From a checkpoint of a small transformer trained on Wikipedia.
Architecture: LayerNorm before each block, learned positions, biases on query, key and value, untied embeddings.
Training: a variant of Muon for these matrices, 641M tokens, 4530 steps.
Each number is 128 + 24 x the weight over its row's rms, rounded and kept within 0 to 255. Layers, rows and columns count from 0. Numbers have three digits each. The size before them is the row's rms in percent of the matrix's.

# layer 10 MLP down (transposed), 2048x512, rms 0.128, rows 137-186, columns 448-511
107:148127113070127116131108134138100113164085148144113124093135121157131109187123074146163091131089145127134161123105159118158150128125120125151150127129160109121080117113156111135130150120129122
099:136126123178127120122061148134143137110107135132130126072120092115121135110135150117141118127090122114116091140149110154122126151131140115116140163110151142122112149077132098116138135126152116
087:107143152124107138133122150132096134117112144185086089136138153111093175118126146151146144113080103121126124146123089148093098163167110107122113104150134166181104123150128092095141088154093138
101:056118084137093138078143119092123125174109135121137136141095137098085101153116114131117155145160155106127172092107138146088119156101104127133110123148099161176127111154124133114115120135128122
098:096130117127124129100153104111102168134148138130137147114135091126114129135158117145138124122152159084154096129146188124131122116136164135122194137155126132137132147134102134127114124132117158
094:146181138173128104122127132107150092092123173165091122101136086131161128158081073148130136145140134113131153101093177127098154125114108129105138154124137127121158090160123162135062131102125096
104:073166145144123139178110104121151156117110163123137132185091134111139117094141120133111117073143104111097154119145136141102135129139132116129120137121137120148119110079159152091169142104134093
099:129129168119139102118116153123065141129114082113167170153086140143179121086147110137084119116156143167116148160104123154134146109140120164143173138163141159122131137119145135107130151173093140
096:121153109189104117129122135099148144145146124089099139103104157142107146114171127156108146139107092129163125088146125129170137123096169106131123142157135166058124086168141099114111128178173141
099:116126129159109155141100120154117095124138097156134112137106143137154145158093124108127081182112102114115135119146140206097093127106130114126135107112100115076094128147127121117148145101115094
109:107134108162119088112122175184145095146146123117123131144123103108148088082139112135132161102083094097114105132137073115176129127126127130166103079138138097157111101134086092155115140122136110
107:148072144140147119161146084119156153109133126108213119105072129145092128054132139127099132114145126096164150142106161155150109143153142130132140087136139121164132176135085102114156123082113156
092:131127116126159144127116097111157155143144107157154115162169124124124135146141068109124104139117131125147121102110123094219134139096153146102143112059113168201102126129142113122115139170111135
096:141135098140124142133138100137196115134131115136120149120111158132109152075181126135165131126112160119129102127082175121108144130131107127163125105125128171144131103131089107118118115100090138
096:119128130129115095099133142125138105102153114136110128134115159090149131138123163135108127144110144121098128203128118140118095145115124125157088122103158130123124156188160120154127129136104106
104:108128132132116140113101092101157141125117116106137132073110089108172158159139132154152138105099118153100138101142159103141158147097082124100148105155113121119132137131099151146122081149130130
094:141133123114127118137141093144132096108123189143143153111147167134133162136086096163132106139105126129119159137188151141110151137122117150126174112106142129124124116126093121106109137117117131
098:097130154127126106141128131133128163088121109114162059149082087108139148088134096138131138173139147140122124098154153104113113133120146129136166152119131147076135129171136072145111125119143102
092:131129142124122129137131113142139151148143138123154178156158111173100133087142110129109138131137127098141139107089109108126127088108138177113165115126117123124129130143150152129167127103102110
101:114142128151134114151121140131125118097060133196150078162109127112101157195140089123146151096102098156133108103086114125088122145119126123171100136143123116172150129110125119125183138111180145
105:095154179076173128136124098127145105127131130152150135112088135137151118116158133102110141130139090120068173084157086150168119119149131129118138142121129188103106105134135123115142098144131129
103:163148115114178146137172124127126145125133127148121140124134104115108130183099127124120116130087138136120059092132079108134087136132099096142181083135123142118132093164149182132174146109145119
093:116156147123136157104103087137189161108122116116121106169111140134127154134124116141131169074121141110172157154143133127126167110136138129094095168145145109149136170177123107089147133131115063
099:118117104113122115109121114117154092128096119144132164131098159143152144150169140127140095143116120144112129094115143139123068112133137127139094184122110137167078136101166109147111189136138109
092:084139140115130123118118145146158153126151102149141101135127138145110097125121134099096077125113135124120141112097095149122170139121143112142132136101120140108148135130085155174144102130162114
099:126124102105110134121142149158098145118158126125145131193116167168134136166105117140131097117077174111172143160107130129178127128151095163140151136099161137102113158149152147086182140114113137
093:128171149104115104171125142156161112125131124133121126150130121129104121122122148166120116118150150138127121118133129129130095127129107128089115108180149123120159145090128131137170104127114125
103:145078133134109108116091138111129170153140181109062142132145180175144099100120097175158081162118126150114107137154142133135195137124100167102123125138109132104107137136086147109142128120095132
100:128102157162123059131105113138135141130140178115108151126173158149147123126151148123159142122102123152122140097116126106097105183158166092121084177165131132136034123123138122106148169097114085
099:118088152101141149085152114119103160132144130124106123114157138112145142148131137098141140131089138121125117130169091099100108133135120141142148127170104144155121149144132165143155149105149129
099:146146086164171166104117135124118096118107131160097156120147125095123128118168148096152116137110180123049150151172137106106147114132142118082137153125099152128120130147145157072072167097130099
105:092131139139139140137145131131075093170096096152163132138116156134145159112094123126113165152104122146101117118161151117131126136124153133108154192121102083091155112101167146141128155111140103
093:131118097141145151107093103128114140103132106097159083126120148161141095091117164136108165153176134135118112110139117151176145152133161147108134146126147102133167156148120143118121125131232116
107:122113124125116174149126121083114135115113137114126098150152130142108097122142138124111115133161101126086152158148164184117122135138164130102120110088132126103137101159124164099143126128098150
100:109095141112149086161137094151086173114082097071112144176126139123127074136146116156131140128179115132141128115107163129113149142087153096154121125124156148118142096111105160100105162107122177
090:129054114110076157130142129133121155146139136160122145098128147119077075132106140136133118125092092141125111162158179115095140148138138089144150069132160134129115136112112113147142116179113132
090:140132104144110097131107138159129120120168141134146082061109135177104147132159113143111117151121140124129141092147148121152145108097094151138152135138137151131135150114118135149113134130134133
101:125102110156143112120097147140091152126203127114148113098118132155128118115132167135167092084131165097134163110144149136110110169138133123102105068190111109124165115132120092142104128153108155
101:126166072128168064124080140158158151168142116102112132127113073194097113120119167157159157142123161079117155147161110140132178088121149120147099114117125113138132084156112097129130133127097151
090:140150145127123107153164140164062078099122113147134172173146139121101080136156129130182114135089091135158126140129114108079144116128153043168156135154090102145098129134153190127121120159097123
099:090104104155122127113139108131091160110119106137125130108126135158115104132141139113061105122173138158139125158140120136076130119131114117123158182151090082123114115106148152139117105108137131
101:122149088126115126164104158129118133147087102162116136107126092145126119125131131135125136120131109123121142091182110101149126130132123141078090132084143158158152116133130141131110113110112160
097:142112109126120101091106119117112146067161152050113095124112106129153162114140105147097155133156112143155089103149138123159132099158122138137121101126147144078134138170157091139128118107169143
095:114117140090143094129160116108143114158153140104116150089131124133158113120066102140114131115162069182068146097118122134105154128107115089120134115116161130128155127100116106075154140171132139
105:143122141136133161140133117132140112106116142120095083143080116102145116119137116093112138141101107136118092120141075123088132130128166125118137127098093149121156135079106163159115130127156118
103:133176168096091156123073104091142099143138134120110108127118142118116117121137118138128113135146091102118130101130126115152119123141126089073153129137104138144124126135147124137146146153106159
095:138098127115105149110159130157153128101131128104102111170124146106111080146140071132139129149103147144082103110165098137119179131130122119116146120138095131085198143133142132139079131127173126
099:071137132117133132162123135126132118154160131137162114127144130088121122137145160108129093100108163137111076079123097139151078168111133099128139130115118099094102122118108186144150133143091146
102:138124128136108112091092147140121082134107124122090163094102129114086150138120088125162135153104120155134113140159140124114156113074135101127118118117160173133152158133182139111136123150162117
110:145128175146158131151098133154139199109123138145171159114094123129156135136086131129132115137136140102132098084127093075134124155152095152104074109127130148148130111094115146131109133136167140
# layer 10 MLP up, 2048x512, rms 0.119, rows 138-187, columns 448-511
103:124087125124138133121130164196112120145137126140109107169073135152150116155128124155115089114169125186110119129125103142157113139127141138174108177136109088144119134113090146108152153148111105
087:118114111080174112109085114108114149128113099131147102129186109128098097111155109075086139105154130100171139103127148144126106134110113127078113104096083156192104161166146106158108114121156113
099:167137122127104131129089113104112141141123138167156141151107131160121130109141163131140124136156161118070148113122112114103128139118111179144118165141118124161106140132110121127171161132117088
099:145117102134138109138100140087124153090103144169156115114060114132118117110114135101111148126129158160143122175157130155142097165100120132142075092103105103142128150111149112117147129090137141
096:130102127100122073081123137111102123091124121136119149118137104123139131127147141159159168120104130150140136144092142104151082149110128140197106141111160095136158108141155121107119131081142119
101:136112112132123154108126104110089153108168220137160105146159103116089163113115133148104108107076158116119147148155137122147165127103157093120096136129123156102130109129088157143092099093151099
103:164118158104121143119131135125173145080151111108103130080112139144153141110136124133114119126100102109162122107137118122086129156133128117105105151129134126115126150116150091104117112101124145
092:126131136097134135142145103120126082132148135091157155142120106182156131123074181082127108121128163114158087176128147139125151122128126123109126116122148152112127147131125131184100127116117118
099:129104153112144095122167149096134146075096132195163115122139104135081115162150134141121105061134114143141085113134131092137163139104102141137124132143118163121132141127143120146092125129139160
112:126165111120110169121138149141122156168130142179147114156090115105139132120116078136108118121114129116132162150117087114130141119110140147148138128130159117134138114151099092159174130136152139
103:141125146128156176130089176127170169154142102136106120150114091098095111138143106046114110134108111153099191102132143139155151151153133123079076112131143127107114097118100129125095057109152174
097:129157162130123111129162070124076140119140149123143139111114130155125135119142132110138142138121126175136138174132086155099110109161136104124151135121159106147077117080127102141107167105125106
096:153137121135120152131141143115108128113119158109133146129105128113131122132117158139089091152157108131093140152154137117122105121164155118085137134120133143113106164098103171140111127101152185
097:145116141121130130107085111110133114076136188133120109160093112109121120110157121111080156111075124112091116092096114148115135121145152138086085117141053110115114124140124120098117108135084167
103:148130149126136108079157161102136103172113140136069158132127138111117141118114133098146148117109117120111141143115134164153176113128114132101104112123150089138151127166109128116135121166144152
100:121142173123110109111118109124132159086115111146116158163133118111103100105143139146126125126157149159143140133145151149127113147091074116130127125139148104117117149157108115147204113148176109
098:141113115070110097131109137117124120160120120078099125129130160180124146106152120122095104112163165123124145144102145160142121104116122142146080115133171115139140129200120157121192132141107147
100:177113130171124134076149134127113171123082069136100153146127170160139129099146145123163146117133126152128165128142136138114147152116194122163096135177100137115133079103137114142149100125099121
095:181114127142109157168160118121132101131116131108121140134110125158163151149121129108092133155126113133139142160153176172114105156179099102141121145143140132074144126097144124112113119163075182
107:117106139132134149111139159138111208101118086133143106133100113137128174177131126156097114139121103108158092156110133158120091211144120140166132143110157111151133156131091115127133074150148138
100:139105107099116133137123164128120134113122182186125157108141141111108179122135102141124142152114136136141111135093115146130114123112166132173118141113124103102152086138068127103148157111127134
097:166104110110103128119142130111136121101114155137134141112154095106146136135112121153094127128177125097144152141117162144119157081156138094136102111078151087039073155132120071108114125153139141
102:143106134134139121129140124191161124173141144140127129155154131086133143153137146119116126135091112110118142112084142127113144120133157163107097129153142099100120099131136149137128128157105108
097:151061134111125146111153155106107089154107075116126177137089124131176105130135104130126133128154097125170114147103089118129138108174134160159157132125117179104127145163151102141101131128118144
099:184089129111118168144122143085124099102109109122103135137140116152133113135179161135102111108131094196096080133141099142115130139118151081134110098140137137126126106094123072103140095120167128
098:135145115117137153110122152128096129137132144129114160147139146109115129132138122105128130129151121097115138194114128139123100113149093131065084103166135085180098137128139102131131147128178148
100:184124123130136137132136155120119158094131152124133162119119091165090138155109121123138149130148075099137141108106137097170069149131137150143163110128153151149142124119124119108149099120145158
101:166139068109136127118135154139125121168147124087134143079118110120119139114168138129081104110126188123129141131118122131105121111129141144134074148118149145107119082113126107132082134123110132
099:156150166112112132118126104126135119140160197149110112070111143121148125112132120192144120122140138098176079101172124126118139112148121155151103084106134113136107147135176146076154155100120092
102:149107155118129136123097144106142105138166139153091079117117111143111194136130122186141123151082129097119112136136138102138135084145089127139117143183132130121151117130121091123143107126088134
101:127122147147161126128164087135133155085129113149160109144117138128144124130195102110127151139159125143107132109075172138135138146144127145126133111099093132157131096110138159140089091107137102
092:135099102143149091111130112098080109145096118136135128096114140154096129182163141140118146108088112091101102119112127137107144125135114126154098094157166137148110116090152154100121134103135140
102:166090111114089151131127099105138172132118141113132113139193129137147125150175130111124103106125123112131174114134129159126135133157156123139137164140157133132141116122123126116111135132124123
101:120169111134110112097145139170127118113166104129162142130181113136152122116151112162150128151117121138096151083146151169145121158095113098113138095155132121121129099148106168139135135132115108
098:126112098142152115151144111090064087128120068108110087049148158134128107162139089107124104137120129166128145121127125110144160129121089121125117077113080109111116098136148085120143146131104123
093:171141138151163140109132125110095139127155119142159142127119121121170092088123166070113106104164129121124169126158165163146145132083113111124093131112136124142203138131142134122155096113122119
104:091108122104134149163149125119118092122104097144099088092087119140119096071137133113160074125134139127125148119122109150133110096151091125127130149089095057127130135145136137174113124099130111
096:139119152136139137118100106121111123149136128146108182130095172103136155121137134135108104103150141153108130080077147115150104119119135112111143136106122124124146157140142161135141059092137133
098:117179173145125142112113131164094132179143154138164093115139160110154150131107135146105144153166146125133088131133097115151102163131157169145122167098082138144160095087145139142132150100131166
098:116161151130156127136153127070170071102089160138133165138105069110108159095112190124128124145110180141124173100136100058055113087125135124110140129132160118183120100113139086126119174124128149
100:146075137124107129152145118119087138127151117142080096138119140133120108142152103123132107158124182121116112138156099125136131131087122130144153111104098158126154176101117154113162176090113131
104:169129118132115074107121134141129144122141084113127130133138149152143108055149075132123111126082131099119104119144122174103141163149180142155178092111161112145147162118096127087176114132121129
097:107111116132108128096120124158097095129096122148127086108113083128112120104139115115131091118129131128135125086142109098121168146130162083123098127136103153158105143146148078106123086139131152
105:130137146149109109092150137097167164137128148109130084122104096093134100108133198146125114075128099170158102124110142141097128101092131109121087126092150139120142115110150142162080169120108116
105:164134099135131136168134180118148115103112113144136138148136098153109110142151156115139164115112153127132056143165107138133133100138111116119111138072134112135109134106131107145148107099096142
094:161125148147097107125130152118151147086099188124096124109104070116128110138165167116162115105120128133105100099137133125158143067155114089131116148145107204166048129126126109103128179130129134
103:149124146168135107110162134170140105163114126131103116138141099156098092146117106074166168134126125101110114153129134139127137091089101135124134106113066084180106102155129145108089104124116140
100:098172109137087121102155094101131120137146158169152104144147113141135091134132132128132080137120098122136134105125147112114130127150132145113139138100138112141108116147142138152144101116130118
111:146109142113157128128098198157158139156094132144127139148114136119137075107123168106171106116149141142148110163131174097205126097129106132145109189150088128144146142128132110071151104095150127
096:127137103067144125120136109149100170125191156127112166097121092157119120124099136120113113124174111157121094148110152123161114124143152168167098174134176121097124138138090160154131184124158166